config.yaml
num_hidden_layers: 8
hidden_size: 64
num_attention_heads: 3
num_key_value_heads: 3
head_dim: 32
intermediate_size: 192
vocab_size: 1024
hidden_act: "swiglu"
norm: "rmsnorm"
norm_place: "pre"
norm_eps: 1e-06
positions: "rope"
rope_theta: 77500.0
rope_fraction: 1.0
qk_norm: true
attn_scale: 0.324
bias: "none"
tie_word_embeddings: false
parallel_block: false
extras: ["local attention windows", "value embeddings", "hashed n-gram embeddings", "capped logits"]
init: "uniform"
init_std_qkv: 0.0463
init_std_o: 0.0
init_std_up: 0.0463
init_std_down: 0.0
optimizer: "muon"
learning_rate: 0.00588
lr_mult_down: 1.5
beta1: 0.93
lr_head: 0.013
warmup_steps: 37
schedule: "wsd"
decay_fraction: 0.888
decay_shape: "linear"
final_lr_fraction: 0.05
batch_tokens: 32768
max_seq_len: 512
doc_mask: true
train_tokens: 119600000
max_steps: 3650
dataset: "wikipedia_en"
Each number is 500 + 40 x the weight over its row's rms, rounded and kept within 0 to 999. Layers, rows and columns count from 0. Numbers have three digits each. The size before them is the row's rms in percent of the matrix's.

# o: layer 3 attention output (transposed), 96x64, rms 0.154, rows 43-95, columns 0-63
# v: layer 3 attention value, 96x64, rms 0.171, rows 44-95, columns 0-63
# q: layer 3 attention query, 96x64, rms 0.156, rows 64-95, columns 0-63
# k: layer 3 attention key, 96x64, rms 0.157, rows 64-95, columns 0-63
# gate: layer 3 MLP gate, 192x64, rms 0.181, rows 0-10, columns 0-63
# up: layer 3 MLP up, 192x64, rms 0.185, rows 0-9, columns 0-63
# down: layer 3 MLP down (transposed), 192x64, rms 0.254, rows 0-9, columns 0-63
o43 110:484527536434506483494475541520472468547434541519515496482484533468566515465438542625544450501495503520433540534554464548519487491470486511480501474450487454482455546477515446556577473485420537
v44 113:548517550592524501562491502495455487452499420514504500467536440484471586540436536537459532424567524530516551456457489472517486485513494468484476498443531531450478514500507437421509463539524557
o44 119:514519544547505499545514471487511408450519434585496494473528465445514573532456574489516566456515470543478523470443512393507487487490479582514472492466471529437523541533523473469455491525534518
v45 118:494454502522546512480577525451511460529463508542572432479492562490534514481447531455519563496609513462526526532474459544453530538518503553436510468471473548501475439454552549558556522509480488
o45 125:530463553501565437437553513403470572469499501494511518514474567413506494505493491494540564501522511472554487488456552517456482501491488509473467457489393485446549459536551549547545503495469484
v46 105:547528523455529488402542505552500482510532509485519467491520562496497446525484449494502486442496506409489507470496554485565480470497528416493523454539414461533425477513475585498459450526510569
o46 104:506570513550522487395544615547526453528517471511513492463493559518513524540471492546475449450528535430479487528517523517598523443450507482461492483515456513503432495501535499520515518447569488
v47 108:484505498448542433564493461471554524515487475559534485517424575530511450454438465497519531439469571437484543466477542497539448531472431536506397494504507504461482532533448510487476524487453469
o47 106:460506504504530537525496454487541492504478471492549499532457598518557435460489490542477468502506586517454550459444485535570493539550443452515392483467573494412455511491481504496482504473466521
v48 113:414510507462509522492500510498476436513489464533553557491507516506494561596511453552581462500462472516559490526531571537479514502458436520457505465470507539379526512495478453498519536512462431
o48 117:421488481431524508563496488503482489520500511568518556521515502515485520566551449522543491526480483524527459534509567505442451479526441474499545436461559490385494573485491454479471490536432448
v49 102:499534507465554509492537477539502561477450440498507528514474485461575507483548501439502448413575481510461501488555526582499441510543532488528549504517483498438408541441496440474460537472492443
o49 104:553529516510550533500453470505473527367487504508474531492490487467544474496481522556491471407573469545521492480537503539514447535535493485482517503576470484417413488481537493502405509498464470
v50 117:502471446521469532481514495480512537538491491475524439557519466583464553481534535595482535496576494439434527504515588494466434483489491465557504468530501500497511474610513454543501447466462522
o50 129:496504451564456509477484485483519477508459514444470484485546487519463527446507561552471489467586505418419533525480539477547469484541407486521526482474516506423511430583523486529482451430478523
v51 113:519457498479519546568484524461561577528547445485498485541494449449486520461472551449534505504532569484457488511490534541575503553437541514456519534483509468527437419492473501561560475501586486
o51 116:526452555467510504559580498519517535442500497390515476541442505445431519487484501521567489512587514547510540497488525472534503501441491500491488452489530512555430437477451529523537444507576510
v52 102:441538506553560534471463552446563500465553503523473417464414504534523545526523615467508598492472463513483509470488583488534521524542493499528505472524461474505464524487467515498556492469494537
o52 104:445557532506514429430528517487517490498541494494470496497429464537519463465545571506497571465500510516436500411504520462498490564456429437462528422562431509477466523503494495522574474472484488
v53 109:549525513474446463533519469467560507466474483507485598538497603508462505516528491481555578472457516490458554509438410463516524470494473540519474588556525515473569488497519519468518454499515555
o53 105:576483491485451471532488478524554471531564441500526552560445603552530500464545480489505550531405527517481533508485432453521526505513462527463503543556506499511507507460519528504482454537476605
v54 112:471519507512575516540525469459526522429586477513544479397493460524421510511473527478424450510496423500465526454456505576516494472538482471521526514424469555489490470492466468479505437494513441
o54 111:492554517494493474508589442465494457407560491478520508448500474486468496524511529521460436541455420493506540410481530494428512484586519488543483437484450537530434513525506543467451532497511470
v55 110:490498499500498529479459418488543474477458450445531551497504464425502447527502506558536520528499528480530567513457531546530512504524480540398503519500555423505589514585485500412471460512467510
o55 101:530532453456489518506511495524571419513475481474528555521471444496480428484414537481514554540468491452541486507461520487563565472524470545442517479472567484577576519504478478440462509516433467
v56 109:485529492514492527537547460483451562464538499474542513509435468531493487519406517509444526536504509414553550557535538529498558491561464461484435547532593534514453480514588518466518499492521457
o56 106:501569537494442506498510450423465467447482505491551510495488548429464483539479517467489565532503561517567541535586524448493542493510450510504404545525559509483538439578531487482515534487511463
v57 118:497564521451486486421493557542492488554487522541469489448452503434552471454532429485521485404466514509447519571475499524448495558459522503505459468449500531446569512539554441561499483497470511
o57 123:534469529445477508460536542539472545544486535527480537478478481465516412494526480522539450454513487503461498607512421527470476574519523518526457469440509462405508544560553469499452466542454503
v58 103:510609477559492571531505501463527509540504498513520494513471494476497496518432548512414494521558482497425494518507535455449529538543426426491471549475501462480505448479451445484499569432565503
o58 111:530550540486491531486570509489454500497497472502476492556460473480497547486428503518457534598513478579468548516497465457451488559534421390475532545513481515439526490509479487434472541459561500
v59 120:535446464508491482419503506537541449487586484543454478543501526544521536460535465562490470431487481457473567498456501558447583578505490452514565565498494518464485537483435472494512540478480468
o59 129:481456505479502483474516466499470471527520435572484536418483491510508428448507450584488444428547473461463546529469494527445593548487408478490545528502489556462501509503454490536505500458452467
v60 107:462538450476472536459466440442453518529488525499438481538493418529472514529542379552490480554495503544555483449468554502474528448478498504525503504477524524521471586414533474510570498469516500
o60 110:479494459474449509483528433461493500541389545531436450472522380525474512549556421490461499517531543493554488499518498503513479484500524578527538455473526542508431504459497489540541560501486525
v61 101:437529551483415512504463535425570525557490486399572455484506458509514526520537478440451482451465467521513523492528507486480518535556497433543475511508488498540459456586508533485524478441478449
o61 107:481577491463471454453508538491578534494509539408576416509496460476516513484565468440485534470484481528509521515509479538490563506478471499467535505450459494468419487540526512393552493459518466
v62 113:585472425483513541552461486477579537513476540524508548464483414481522505517561560538505504545514445421533496488484491522537519489474545479524413518467473484490441444443482468523529549553504449
o62 121:544484474579440549527502492486525591495476557519520519472559466493448522558522573585504507499486513480515505449487499474549535561523464474486474472459479532513432438455450520517534513573508412
v63 114:456442508488458503445480487552524464448521521426566552438513520479559438499524530570488471491495537523522515542498512575499483528468518545565458425487506484517503437424525564505529487584462478
o63 112:501494500500475537448485520570528446479497511477543558541488513423505544547547533548508488455435529475523532500506569606441504496443554442576491466457538463536548477465496550484509548553495478
q64 048:518494551523490538460538466516521432581547434495429429484482500512496469581498525505424530528555520449583522520494505496474460545519529524538488487472504381476507470421532510464508490473478513
k64 062:483466508473476506446517550491495482446433536465541493526458507523505485406452504467455487551457517577447461469443450533523506520428578478493522554528498496468507418553493459516465486428561460
q65 063:537471507553473532445485530451446508546572488569456515542531563482411441456468520532537484508482470515491500494510528486435482546544524429480442513535559546544502532527508467522450568534485575
k65 055:459531566506444504531522509456475472486398482454451552530519504442511468540503439511513545470452432382539471504494578532516501392519513500494514516536537479532476523536511518520455494543503492
q66 071:528495521544461463486414498471501501485517425536447484505490545458456426441461432504534515447439525449482561497520513511509468509538513512543491437516555511516515522467446498564475541570444597
k66 058:527489509457478484510489533428501532511395500489500551500539519561512504583532536546490468583546499489556461500524492520497481420579497484524477478600557492498493543527433462427508530487488466
q67 057:533507487506530491484439443530491489561470471517404556510501556526590384539517519538580525497501504547515485486452489468494456505464501444533464513575510542492524523527555428536464493502488456
k67 049:475425562590554471461484471492540485462485545489459474483511488532523604530526451557462504481477439456461499564487469489417482563586528499495566506455476486461519501506511484501553540491472483
q68 078:519441516446434439530475506545517459482507533381587477501516499550529511570501510469506508522485479558482458548473498452549526537517501490505571523480424505455416509482468523489543495492533425
k68 063:506548525507524492537527509451491527482544484487514514498488473503574511435488525440460502559480493395498533457450531449464443527494442515461408521441468461572532478506530537501506404561494546
q69 066:519486531478516475427481437548541462558463413486534482498440463500564441518580516507563472459508494486525476446500508425550481481533527558520549475472446454474519497465506518512497409527433511
k69 072:500509533488555449494440568535484521496529564449521505528487539513478587455569448480522510551403463480517528519459448497463473600527557524479496559486474520542548533500548489515560480491542530
q70 064:537495539438484538473492581476484512489519534548486447503526487481499462459551478542523516431541564534465477550508590528509485518475445504457517539537415577543452480572500511448529468513466575
k70 049:520474463502531499521526530492479545527481469560524527523520544450459479577515500545507525461522513488590580491522495456450472572555466551491456474470467486587496547456505561529574562458491436
q71 094:573534490512453419411508494480525528437446500560459457501477550470477451481503511502521448430519467539547524475485519501511576530550517429529421523548427498507488452502505468510520529506479575
k71 061:509506515450478541603423486483459564517434515494451506514477464464455472494483505526478541523476537574587506462526523537489397482474498532574588544502525517474477543509527459519504457524498462
q72 090:530446533424568478564493523543552483518470495435458446508530455442503419418515459496527537515424554534453520564512512468545476473450485527498562525468500446456518470462465537491522493520542501
k72 085:439554475504514547477450531513443522483534550417498514546554516489477541440508503436500532498455511598573470458465472481391509477451454540472551544459469527488473520492501481549477488451522504
q73 063:518512466510508545494472494457532489441431533447500501519543507517526579516522428473578521507478446462492498540432546462579546545459537563498473453485488557565500481427539484516549473452539453
k73 082:520532515533488498509470465546470435579537542463518502581510469479526481425453485516471445541427539548478417457523441558448432447460464502470519546527463505453515446525519512482476490466518552
q74 086:534465494469467504500483543504455503557436501473474428453525466478480479440499505552457579478573510558445516515452502461516459515494543550539523594511515499517545400509470541423557499485476520
k74 081:504488435525444480487419575487486614490484559504406518507559524500412518471498540477518519452439504534553546520511483470444533488503451543550518547505525527464539541503558488521460485496515515
q75 075:555515513480571567463425552468537520478436447510455472527558521477466533508595542518545556435567582539553568474482497529545505495540503527517446505514480528502476503489475490443478503517462522
k75 081:493505556506573495533512571521497499535552516497527505471451450499521479421476551531444505531448497448497454468552446465437486475453559490523598474418494476430529416532513497511474512513522538
q76 099:530479426534566471499447534499455549463470457475503425454520535479444524521489515430495524555531523511478498493437394470523508407497550497490508532418486427517476515487484482464533451520462467
k76 091:454452482528513472509492564534475492525578561572513509474552454473495516443523484520477432484432443525411432488512487474547527460486477506473468588570455460457506464487487516435526455481509531
q77 099:502521533472529487505501421509527527513502477419519475514426538520501529493450523505547499548474504514486493499459490406535598466509546437503489410469495430514440511449532510595476505472568492
k77 113:484541481517542577494518485516546480483554537441544466503487464549534513495483494463485454570505487449431470501486421509490436498486542481421503427467440415470513492504430511556471500505501591
q78 106:544498514498558504465534437503431459525520512467511468498522397544517506460513466457452441562518464486433439564452446466480478453507459552560546493485472505483515533549534524429462487432525480
k78 105:498533579569531441456507476564543464480490569469538547518502490547564526496531463495433446566433447462455481427491521474496476490474529495522471487515488524465503483507493478527417400457526482
q79 117:442475486514455439495549522517562530470573464536465546534475408497509567618527526493500578555511463489516511492488498514473464531524520467513453448560484530516478455460425486488538470475472536
k79 111:541503489443540547539525399464459478510536500537508473524436487492496510468504498462460451568535449492451416525390469586541473532575518462478512548542504450529496488526472487487513517542515513
q80 109:509446488507486515432545568528475501427511491538529515389458481443502578536446492570530473488500526497459538516532508499499468523509456479440486516505503483560518549474532406515555493425502437
k80 097:503470459433420528514529551478571536382463504521486465488507494500438514507508436535550495458520498507450567469479518550524564495485479506511503502492526486552427573435503434547472493456472482
q81 126:488483516501449498484495450485505521512501486560451490460502508519470457484471475449488460570444498413529494494580462503499506481547529440493434471521552528567514446443395494473476542559425560
k81 131:517508490525442536470468519487547536504440472552459497490470513426461447511475444456529447558552554440561486529461515541570445522574507528490438451461520494532523462530504573488538552561511488
q82 129:450455562490429500494421602527490477503461512461477538429572571491517529474468512485528474534546489472508466517541463554498559479421543530527499513522485555517537482537501473525513512531399479
k82 116:439476510486512481512484514511473471471453440514524512496542542526457490463455429420546462508513530432480499500518520506528556482428516481482470514489434525472577484517486574470517528554355482
q83 104:460470498469516506497543469404510448515487537541499494471505428526505528483567546574604473462509575463486547519530482508476510507518455466515447509514562512429418507539481535464455482476572514
k83 114:457440522535411498498438552423481481552373485551465531486433484493525482482500619495504460483528560487519476500494520554552508513502515530485497511515502539451464507542509529505473434471486512
q84 112:492496450472446535488497429614570431486526565501506460500451569485488566473509471591485517471482495503457504575567543502502463521523479500506507475443520474459461529504480544503463488544555547
k84 119:528511433490430515510519497504511543543460485497406484512521490541471429508524464583545451535462464495466535528492591589467509545556442493554489482529550525511497549476554447443529505523536494
q85 126:495523522418513469527521515463442567471477497572448538495510475500469545532473424481555500531508476532563552526479470525520527462460559550506505547412595482556522494538465502481514528589481498
k85 114:445460426470498491460505472465509555511418549451517563470513419486516520495471519426515478503463440508522589549539513456562512500511565529479477554402502506563501501458501489540527499506459530
q86 115:428487465516438510441485539510517601468551471588492481436553564475464504461570531430531497509509524483527495550534457496486544509509611517551544530515490529539490492501456475475498547465505498
k86 097:508427518484515512457509476486524420432547409514572479491489524515466544534534471493535495506609498460484431494479422432512542441540521553500510491517526504476521526515497505482562454424457492
q87 117:474555501503534492473493511563537548475523486529537505574503570483532493432455594472430509473442511441493577584476544515474467489550492488509509575513451488495473507555509504441516514478546426
k87 105:429544509536549486482512503462518529491519550504579465582494503522546533462500490449462504500487566423462548491498527559467525426571508447433486523539470438547447495507471555456508457469464459
q88 142:495501524524549458544432542495499473528465456406533478533509489446522530503535466460512454547469461444579492512505573488555505423467548508522486510487458454491444442490535533511555471464578436
k88 119:490506518495455501521477452487562460418494500420558493468557489499523465491634419515487544524484495506509522537556490519514474452435513480466464469529504547479436423457505541445505496467534471
q89 108:519532531500527506476476544424504482465492588535426522596489522493513484527537467469512458490458526529585479479523473537491541514537595470533536403479473442540509500501578532518462526543478511
k89 105:457455520473504489479519513460480499416394564550446537502525575497471493527569488473464532436488552491537478524474472569557540506528522435509496557540514503548563475458510529446455514523446499
q90 107:406470545541521465506516530617560498469457521516510514535463500579538427533526498502541466548493456484486452500521544530446490577455487526508533484455543470500548473445527426517481465514458477
k90 107:502494494502530476449535558509523467439541519421495558604513552547493517506447461427520520583462485434462462524425478488499509474445512562447522552425543513494508468480491522511519546530482504
q91 126:593444533490538498550476544536536493533516476538468463551516514557510519466463495615520400470495443482451550498483508512479577432469493529506529432541519548458480503486506462530528554494517504
k91 122:469450522523541555532372549533500440495530538491445434523463542519535525459504507599514459501534429542467538503519510536517487494528521465471500438502529464440488492488509497544516478402530479
q92 115:527545537493470511573569433554517515495524514476542538544606435550455476497511507509513501546488562533501469537529453498520513475450536576503505502473476503531498486495589559554553541504585497
k92 114:530559516482521454496539439600501494475542481458555512519552533485483477485484483493559504585524451564513422476547466518431475537490463496490547537426502522452520474464546476515481454423554478
q93 114:551512493506513575513495547501524586450438511492557478493482450440468516450510517468520499483474509525453452542505476470530553527452514534525494465521475445544403498444447526397580459476509493
k93 111:550496591498524490535479531508550520450506572518526494482442515529484545459545431510523549436533529546523470508514531512515462593459527515456456555498423506517520451508411558471521460442515477
q94 113:492512558546503531422580534556454440586429467560501498531527494495577468542541468485501492453519525455524545525567531550516466503519510559560472480504471497540582508496550521476503461493516460
k94 110:486495469527534570444537473540436392536530486530571517567516478502582485515516460463442537483497553493461534500476474450525440522562502583526463479521489460499549483551529451497505458453507477
q95 122:449515531466518502415486498541471505559507488504484524482571525573548472459484516473554491539526452487523487470529398439492536529462521513485533427482480534417428544468433475577509487516517467
k95 114:472468532480497530503462470562493469489529502565534506520515553533522497486489479517546586566505465542516435432494431465497567539484454448493492506516587574433450478502447456496433521481471439
v64 093:517493496537544514499517534449481462441393572449523497481477534459467524470514493590525536455530547563507513503511472441557501491445523499408460596490513525505562475471456538456483505473512520
o64 082:535548450492483530482495366469483424444573419517484505547493521490518480497466504508577485539504476492474533521494456479490521512552439437460526499507538475531460416485495463480467565495499565
v65 086:458504465565494513438495571477515568526446553485447539495554479471508497483539538504538482493450525494513536491459530517546565528480490496539480437630484522503400523500539456559522479509551470
o65 097:551508499531464513518478509558503543510511556520552485498522435536417517574470490415499439470485487541510464537508521460408566540498526548537483513513485490514510532397506541419482479517428505
v66 090:506531490517443532495536511528500548572489538518491457495444512545564551494559465520487480409503498564568508468534542564462489511486463568462556493520558457489533535477598481488496472487560569
o66 093:459526486528549508488482525481533556526480558507484579474561496498474515579525447483501506489456465433542472549518563506560536540470481465485489509479477474631483525467446463578516549556532482
v67 085:452428538453480473532502430510556516517461475537488495490450496435509464476473496555540517503437506486460475562551521513559545487509482555589440493467530498580469497462563431477529512539517428
o67 085:459462472519510507442496523526434517510507514497521498438543558534489501528569517435469528484479480538542477448466474497480481527535475407457518518455502471437473629496443530442520413474535518
v68 074:469583387556462504521485473543493399533520494483505588475530522501569524481481521478454510495458482511496535471500557447527572466508537550528538492525458454459476526525501502513490465513450583
o68 068:510421597499497518527547473539528504467524549417466419565492491439418530480534445483535551536469494488477525514491517493473465519492457492483443526530438532520546413500478458423494487506507493
v69 087:456490431495479453496471560512513569531445560552455470490500473494537591490549456509513530514476456474518521549514520498424516553435493499526550485583517545525516550477516422528479567509481432
o69 078:486550509556504546490489487487499580512490494509576514458568472554481511554488539459514460493526523549545488451508589538474571479462511542558480506503475468517470491392551547436542446505533549
v70 094:495549486515450546476438505505463520545468414503504545572560477495446524510454470460462507521461473476566554549497488449495512483562484517485432432539441534523516544478565464541579519492539551
o70 099:507460500566528508511489530509515505464495607424497468470534497537422505424523534518505488459458539454485493468507522457465584557486539507561512501517470512454437478530463561437452544466423501
v71 086:484504451477514452484565465483421447475507554471458528541481543480498433556482502508517539463538524575475545469431506506487520483529489489606515585519505516525493460558553518460497521405522467
o71 089:502481565492483498494473558535519502438452409499471463462484549515408534487460525500489559507503474520425473562471528491558485493549493514391462538471560485468530478480426534550512536542464512
v72 071:466469541556478511460524550524519526431482500459520553421523540450496511471522519521536493538478453571561502521483448446542537477475477558468530427411513519529565479468510596489532507547532472
o72 080:467491474453584531499486472482434427514565500486491524554481434509508475474495578486528455519494524470421510529486482554453499536494449485525498594536466486434450514533517437443528531421538504
v73 081:535528528477537516481477506492487464501473522509487473491530501586559523449458484545433467432522421499513485494547557538509480433534533541450439495506435531444491441437420506528409465475467515
o73 078:543494444498481446529487490503581584532475466554535489506505511470515499506502474454622492556474524468520493495504427419502555517415496484567512488495550505598515455509524509499547488534477524
v74 086:457489509504493544465520469483501529538638484502542496543457486505552482509496500549472490544483525491475471589448423486531496554461550561513518494492457453421489504525459486542591443501462530
o74 076:474509525515497516533554538582496432510464532502482499492498528444458438459520495422503469541545432481543523486495568593550401488508486538502455486519485523509549500599536527491511560528507466
v75 083:528442505477563505484476447497547527454578521533543529495441509521496530497558439469461533462442524552490427490549420491526476471538507551441496491419453503492535528489471535526570424513519541
o75 076:415534504450509526550509513457543413579486544475538470487517529451560481455488534495566441578512458506528535573525528502489496575455497455491532553476506472481457523533475470503505536491567442
v76 075:440460503552510498523571474549502525572478480512525482509398593482502524570551526491415513582520542441494472547534499479551502535489545455515527519519524492429460509480506493444492523461541530
o76 073:471461504411465546436533450476404524440511539509527513461559468497487480453461498529516450448461450514572497498487487513533461433471440534463452414488521457549511559523491511526504489527505443
v77 092:533583527496533422539534568518407500499487517534482498538581582429533477519484562501500538460553502539487525526546547460439463479441485502498491497500526525507471491459529539524446543508435451
o77 078:440481491515520498442470480491539567523480472518449469404501441565397505503482522535487475524532527481481557486471436483523510429516490554524550531577493562530515472511517451466575532553473490
v78 081:503452503489537424424509495539552493484508530542480538500416523554484478522528552474527482495538405503468510485519462447509482488406540487514491453489415496468511448504440429510559540542527559
o78 079:504564493475509571524555531492489489510539419484507440571513476531582489485503457507559517497552550515526471520478535568421429493494473529490522457540509487570486500495563511546493423478446431
v79 092:465513500522496561534410487506528512526519512452542537504384478484506510474476528435504446484540558410475471445502542450523532506479502503516432428464479478489501542531442467544530455485413498
o79 074:561485572546462472479602444501538499504548485458532445528522487477532500452516457466508491523462495477569504525542423494474488558541553560473543486459400526498470529531531511463490470570510450
v80 080:468559510461483496496608534485466513556530487497464493489452425559469498512538532508414468520508461468567455483510516512487519534407574468466514516490521515498459557526547490470577554483562537
o80 075:496456446568513487477503563511524490456485501518518509575540541468493508538443538483470471472435527448493519494525544622501481482552513498523503400531457416542539453483470502552447448509471495
v81 079:464583541504563420533557521452465527441463528499483537531541472516484500469492492410505460438471488519500503592451465476447451423492510472559458532523485485518517537451520555530492520525562482
o81 083:484494545511512553448421554521448505515511464521498455443518437490432552457474559521496466573508519434452543423545475528486563508478528491471486516490516568451512466492510435505455527467414485
v82 086:564443504456441463484559500558477449526492533457466542527500441510547545473516478498460523420541483538455462470556497435564480432506493491588483512414524518482456479461487488505433490554496509
o82 084:466530536489541470501465510400494523506500460477516490473466578457474486502515488506504547557431529561474529482469488514512466559525449459407534491462472436552524500512459458453532443441544411
v83 090:499487483550533478558530516418517458525490559531478403455482462549520478510563576531491518455491477506527482474517587512584558505428479493523497420535517587512498512490520464476525471520460473
o83 085:534475475501476477426523476531563581502460483519486537467471513476524523565461450419498449553497533552553469524546441541433481553495530473497473462501498460583439514424469477505461439517491526
v84 084:472516484470451455529520477465547513555483501463517563495474460531528421520551560540511475559525518493473442516513499478458481470492543474455439472499536454482440575584446514465603531483435499
o84 085:487461496494459532503541553581525544496479514626500462528530560428528446530483469485540498450458515504500494550516444541495511516554482494497569450492475491498528534463518560514447468587567471
v85 096:503465484515451509533472464476511479438509518503518540528495455463500508524511460565493481527559554513484468487394422536549496445454420511414483513508478446499550499593471572465499558511521531
o85 084:564494496479560507573534503511438425508499482470484549502478564474492503473466479579473556524510472519482499436496506525483441474586494476446486517429577549581517482471519463552483558539540533
v86 093:547459485490477590523481464483423493471509499435533494548466469518444488457525463446445536534496442464453418533483441477515488469516549491544545480464522516446474593542495548527418470498486483
o86 080:469494591441531406520485500501522493535463459519563515459527542416470461456441502557517483557429523505516530485545473450521513509577505497476399527502493517458565502554488525498499540467521488
v87 092:551517409575493507489500466473503466564568547458474544466509478591460531456459452392453478450487527487498535492484523527459509575515505491497496408541508515497466557492476489516517555483481516
o87 082:524522548485442515528491567486600515485380538378434511545499421473496489547509476497479507529463486551502448490562489517492565528478546504498535461517471516519499531450497487505521479518475544
v88 102:547565526488511486479453527450536457501423440423556536506531516537467495477485417489518561456491489495486561513515526454520442445545558496528441554469456453461535524476472514520417446517502534
o88 103:495556538576491513528497455527444502462557518540497470567504476463525517433521486525588494562550535454513577475519445402497550537511457487484473531524495543473539429519524510524448507439474474
v89 083:451543431556494501452532506441534467517516519456529554454490502546469576486539505534418443551464442460549560510564530518491461495492484544448459520488536517532575455549520548468518513458549522
o89 079:518449473505548516501550472514484419448427522427439430536549495492551560526432513501585492522457530516502513471507530501485564528447514521493496463483436525495466522415469448520544548465512544
v90 102:503558469492548516517447509458445541493477439479531506458521509403525456486525503512537533476524475486537485473460451471570449465488444485500496522474528403479478406464495583533504580477550467
o90 095:438467452492562467430467461519502445463480513510508558575518540519467503450464485526539479511486537510438532544467512448484560430558503491503512634469504533510553527563516482480495504511442529
v91 110:517500548420516472490447488516428459544441491528495532455514539524541484496582436498461537434467480502530540486520554400563537449476442467548478518540496584535531498453488508497493475463475470
o91 109:409525490581524466471517433526542586393547506530532453524486516432451562454439526516545486569498508506504507502512500484477515540511474489491523568442497457494441484527528457472515478499506448
v92 114:506615501554519495512522542433484522532520490471529498548459409489454470527427554491498465493515473465439500488441394490474484474520538481522434533508550443540443508548511482545541485509471521
o92 112:572494586514474476471485515553513468547444498510401455514508547544475485464519455474511505464500560446486561450537504500486503477526571513460508410494457522450559477462472522505407511526458465
v93 089:454496495478504513511519537470495512535523567558580503448441504535521558430521453441466452563431485527500455455468535570495529512549530483509455498518491540609522541537421470500507531504517539
o93 084:516419554478482515555482495529515482466534435503450503530550499419522518519500515523458431503486444453539483520549508518515560513441491477505529501421556457478496489474505508551538430441571401
v94 090:547499528530495487542425488504469471484485490536416467527433527476507453479449488536498509441509435537468545505526510444510588444528479432526510571513504499459564574498498486567449443475466443
o94 079:512578551486503466453531476515522565525519471471533489511550554504450523500556547452542539504495585507543457481490453411522426533521574518491463529484515512503498437477518502423417518542545524
v95 095:507410543499496405519405504504532467468557489552533467465481503475572494515498514513498536489477572510422540507514493481518457405570537439529498503506471463505517451546521498474475580514535514
o95 091:472503455412499537539508496480383537526454461518526447546498582471467535447529449528469486550530466567547433500487489428534516433499499510539530548466548483517498508500466547480495468500511436
gate0 096:524507518540571500436529517484506431530487488385485529434494483540513484498496528464448532504486522530465460499437535467515514558419501490532401420497464504498551453462504546454558497544493466
up0 107:471509452497473424447480481422455504514517492530487400509420493517460424549453515491535466493531480486463493486494429516471493501459579544532457519464435530441543467510504492558436507465560495
down0 105:498522535513542475455496542576538553488496496498469597499539509540487541461514570583493494512537479545502509443515566443505489430448522479532506522497545485546526529501428507511517457505372485
gate1 083:535482554444464519458477543482561519480502544499511542563464439457510435455449490512511510464523529528510478545490463543544429513428499472518453467527422560472465511512516491481406569573516534
up1 080:534437546488493578363490495531495487470441483562528473463510532598532490471546517483481560588494451476508495457455504504497470488527539516433513497504467551478558492526480453498458539521504480
down1 080:479519520531447443564475483563467508545598496473456482527531524474502495513544507521502498519480429397468492412449452521459552517441560506501504550454498479534504530584486508507532467503521566
gate2 116:473507502511504474489513391447469561473564533515542530533461541438569503550444480544511475503503523503537544490461516445462442523514460468491501548509434438527447487480510454567551476409525486
up2 110:485535489484502451463502475489522592485583449546537552488533548497573522464457542521441484523513410447482510526532517510499462524497425452440518501539466438559531424458505505493515493503560546
down2 113:488508462484478476488489514487541550469528478565452542459529485492511528513492565459504499540423428437463550495510532490510487556434395424560508565499525453502542426509511498504579471475524536
gate3 095:481551500495519498503494457517528490496447518465515536564510468511469433503500574516504464543567534534499521510465454459503488514523476568545459566486470572401541595606483542533495478460496479
up3 096:484465503516501569508491536510488506486442473431506494453538568477444496514523406525465512469542495486484548513522535545491481431482494557521448477465540508508459582436596565576513443519526517
down3 089:529586480564498468550561525485562483540584527535481495573430526508566548502532503527477484519487500516538483461522444475504487505493473411439581478540473517530515450469479419447492527515501509
gate4 097:473522444538507526529484551466443450510485548468526488470453469490417542424516495491490452513543512524495454422493443484461460486450428460576431482458460442465519461460468514462434548495498475
up4 101:485482473493512509503439490568518449476508469503502504505467539507517498544418603500513553519472499553447475557580611450511572424520550553504567538482484518547490484506495493536539539494507506
down4 092:504477590515506515539461491430527461497518537520499462509482496526541534472521473394514392520563527439471510512497503519475476556438469462568427481501463428494526559462460525448492484519539498
gate5 111:526540516498573563488507507483562490517472498509524475478491481521448517440427422523532494545441491477627541554485512493581507558445464447495527478523566530513509471434548514540508497474471507
up5 108:449466472520505490515418529526506498508484536494487471548493532426546584449447395548513523462516546548492509397434515496480479446519423530538488508480474445513489492562493494481537501516554536
down5 090:444522485525566438472538487480546517496452556484485494501472464484494489395434500528475512520561465513542460523523526449542464581514478449540520534554579413489549469516520483520494451526482431
gate6 090:493462510541475443511575475472523516469485528558535564537469503523565487446480499489480422493548451482461495470518482599489501542501560463477477492574453517503403590511504515478466538472558489
up6 094:501472466473524490514510534458484603444493522471500555568468473538528499488447552517428490473528508489466505493577493511483489558502492472438469525534529550464431554517414494508418595525525517
down6 093:525531488571510502575534503425543491538502571559519421470527526488432462496501470458450460494538523477449480535438504571469515411493515465561516543453485520481530424554523507491485445504478500
gate7 100:589541518513509499467479510496502498519543526562469448530470430487443493450551409482502543509536529539509447475412534520486479448458495561482454476448499438512455496542449489483412518515476559
up7 096:543452571540551445600448517515564483574455457534481480440551473524515436520546457494490448504513538601515510469439504504468482499470503524433478531448510518498504565478472523488487488448491486
down7 102:454466472507467553451503500585490500493452515441521537502479579492469540507424602504461504442516508473502497469581474489519594509541499448534523503540486503488472441529556560487522444492564506
gate8 096:497438449552484472496495466502524511477536432531503490529544531543508535520474537453469472433433401486496502552630498457516481550509570499453461465526486491526486481487449434516484559459525516
up8 105:498488445510500490469537550496532461562527515437420460502608488538588546451516536519532496543457511442456499504461522495575502502510530498535514533490575540453504499410559474463468462500505515
down8 097:526493451493478465429530519489596536564474540486481517506538486519580565483469553533501564490516584462506512486450498447545523546454523524487546541543518532513497520464552572527510426467433484
gate9 093:485447483491453512496485439395450495431490497466509455431516491513520459489462462571473507535482420478464524585573469490495483508474491552476454458497500454500541492494440516484471499507467388
up9 090:540448468532522483449478488480504510435572510419463450418549503462532436479445492495502561506452407537514472506512539471497499493543491503476473442486476456479554491525475499508381489540495447
down9 090:541459492516526563476495513373490486496496463500516481501558444534528496494479501558488545493442415479533552586509525447509509508488477528475468577439493463473497465452449542465483503500479402
gate10 098:473570516492474445513529484484462475460459520515544487461417492514507507516455523487419589510474572431488586528436498446437488564483483508475514550467470514525448474469481508501564581496502474